Each number is 128 + 32 x the weight over its row's rms, rounded and kept within 0 to 255. Layers, rows and columns count from 0. The size above them is the row's rms in percent of the matrix's.

# layer 2 attention query, 192x384, rms 0.132, rows 171-181, columns 320-383
size [ 92  90  90 100  91 102  91 102  90 107  91]
[[147 175 127 169 179 172 114 133 163 135 179 149 136 136 134  98 122  84 112 139 159 223 182 144 111 156 166 142 143 107 185 122 123 156 145 124 101 121 103 141 161 156 127 110 111  80  88  91  82  92 143 128 139 147 137  77 132 115 109 116 117 141  69  98]
 [165 109 115 130 132 121 127 116 122 125 123  52  35 176 125 112  77  84  82 153 110 164 119 173 126 153 130 158 123 112 148 133 153 143 152 131 192  73  85 122 130 138 116 127 184 128 113  87 147 193 105 106  38 114 208 100 148  93 172  76  96 127  96 136]
 [160 143  77  41 157 182 101 134 118 137 120 111 190 121 128 133 123 103 146 149 118  92 140 116 151  76 143 123 122 100 128 101 132 124 167 134 145 129 100 104 168 118 124 119 117 187  96 124 155 135 178 152 113  72  92 159 150 105 130  59 155  88 189 139]
 [109  99 174 128 178  83 145 137 112 149 122 113 102  76 145 119  76 124 128  98 100 132 173 128 115 110 133 118 119 135  91 109 114 120 150 164  91  89  90 169 145 116 125 115  95 162 176 102 130 166  96 130 152  87 162  80 149 104  76 102 149 135  94  92]
 [160 164 139 126 147 108  68 183 174 110 107 112 107 133 128 166  96 144 163  91 167 136 172 111 106 157 134 163 112 153 125 153  50 125 173 168 101 195 157 114 135 162  98 155 138 125 140 143 119  68 140 128 250 134 153 131 110 114 110 160 105  93 154 113]
 [129 244 180 141  80 157 116 115 172 115  93  67 139 108  74 125 150  40  72 123 126 169 130 141 150 123  65 187 122 122 126 183 118 107 131  92 211  98  97  94 145 141 112  23 109  84 177 116 176 144 113 142 124 121 118 114 137 147 174 149 151 157 163 139]
 [109 134 129 148 127  86 124  86 102 158 175 103  92 118  93 205 137 182 122 120 122  84 151 105 177 122 130 119  99  64 117  96 118 148  78  65 143 102 166 112 154 116  99 130  83 107 108 131 113 154 125  79 218 143 193  91 167 100 171 147 128  98 104  87]
 [123  69 148 131 166 153 142 158 108 163 128  75 148  98 152 159  89 158  95 187 117 128 100 149 101  84 137 167 151 142 108  67 154 103 144 149 122  46 102 121 119 189 123 111 138 152 123  96 125  89 126 121  59 180 102 102 149 161 197 122  74 124 155 143]
 [107 155 142  67 126 180 104 162 157  64  74 141 121 134  95 157 112 111 142 122  97 139 149 200 157 126 126  83 155  55 114 113 112 123 217 138 143 164 116 109 152 132 187 146 128 112 128 117 195 178 134  47 157 145 168 122 164  75 111 148 141 158 142 125]
 [ 80 139 126 103 148 113 122 154 153  62 204 143 103 156 183 129 149  80  87 146 138 151 188 125 113 131 111 127 185  85 132 139 169 120  80 145 141 159 122  95 176 138  98 181 135  97  83 121 111 191  98 195 101 185 160 108 159 120 183 115 120 153 127 170]
 [150 118  85 148 113 110 126 162 183 147 115 186 122 164 158  98 180  84 128 150 118 148 138 153 128 115 122 108 143  77 232 113 138 140 115 120 196 133 160 123 170 129 140 136 161 113 140 146  89 124  47  89 127 107 136 156 119 135 156 169 154  94 113 150]]
# layer 2 attention key, 192x384, rms 0.139, rows 171-180, columns 320-383
size [ 91  89  86  93  88  99  91 102  92  86]
[[ 92 109 100 110 109 131  75 149 103 120  71 107 175 104  51 184 136 109  93 123 106 121 117 124 192 119 141 122 199 115 104 104  87  44 123 116 145 170  89 159 141 120 116 166 130 135 116 175 126 137 155 156 112 104 108  57 123 143 160 115 123 132 188 137]
 [106 132 209 112 121  87  91 191 115  73 161  49 108  75 123 119  80 175 126 128 108 153 103 139 100 111  80  94 155 103 114 134  75 104 172 166 127  80 122  88 179  99  69 187 173  75 130 174 170 126 142 127 137 141 176 109 113  70 107 135 172 128 146 102]
 [ 50 137 108 202 107  87 142 117  93 120 106 115 129 104  98 146 123 129 157  93 133 157  47 128  86 115 166 102 114 129 156 141 121 109 129 169 143 158 164 114 141 124 124 159 202 120 197 173 147 152 120 150  92 144 127 105 139 167  64 184 229 155 176 130]
 [148 173 182 184  90 157 142 138 116 180  75 139 176 206 112 108 137  60  88 114 153 144  96 105 116 100 141 163 110 131 191 139 138 147  82 160 135 176  71  95 148 121 110  90  99 107 133 147 124  98  87 172 143 195 123 173 156 163 123 155 126 105 180 195]
 [ 89 175 146 107 140 146 112 111 119 133 106 128  76 114  91 148 157 175 167 109 107 173  74 126  55 120  71 124 123 153 156  95  73  94 155  76 139  88 124 131 134  69 224 140  89 110 163 158 123 154 156 108  92 135  92 143 113 104 145  71 116 116 114 127]
 [113 102 156 149 167 100  82 145 157 165  86 150 132  74 119 136 165 161 146 108 146 161 150 115 168 127 139  81 106 105 101 219  34 104 131 137  80 159 140 115 112 102 172 126  99 150 106 133 105  76 116 167 151 130 122 135 165 157 147  89 193 150 121 141]
 [120 128 100 146 133 112  78 121 106 119 148 102 104 140 130 110 136 121 113 113 123 124 117 120  98 189 132 131  78  94 117  86 118 121 139 146 147 123  89  93 134 105  91 208 149 100 109  80 119 138  50 138 140 114 100  81 112 192 173 147 106 157 151 234]
 [155 184 103 100 167 138 154 125 130 184 177 130 114 117 154 131  95 173  94 110 108  88  93 123 116 148 113 169 113 157 117 170 133 179 120 136 151 140  92  94 113 120  54 153  71  85 114 138 100 160 107 111 212 178 139 126 185 107  78 113  90 153 108 143]
 [148 173 149 158 154 170 107 127 128 100  79 152 164 112 128 104 201 145 132  75 125  89 110  92  76 126  68 152  99 156 128 114 126  91  93 102 117 168 105 127  76  61 140 102 130 160 146 159 107 107 147 132 129 107 130  52  46 171 113  81 151 100 148 169]
 [173 137 183 187 193 148 125 158 125 111 119 143 152 153 115 135 145 112 212  94  80 193 120 160 108 187 101 159 137 101 176 100 142  70 154  93 105 123 190 116 149  81 113 124 120 153 160 103 146 149 141 178 229 149 135 108 122 153 116 113 133 107 104  76]]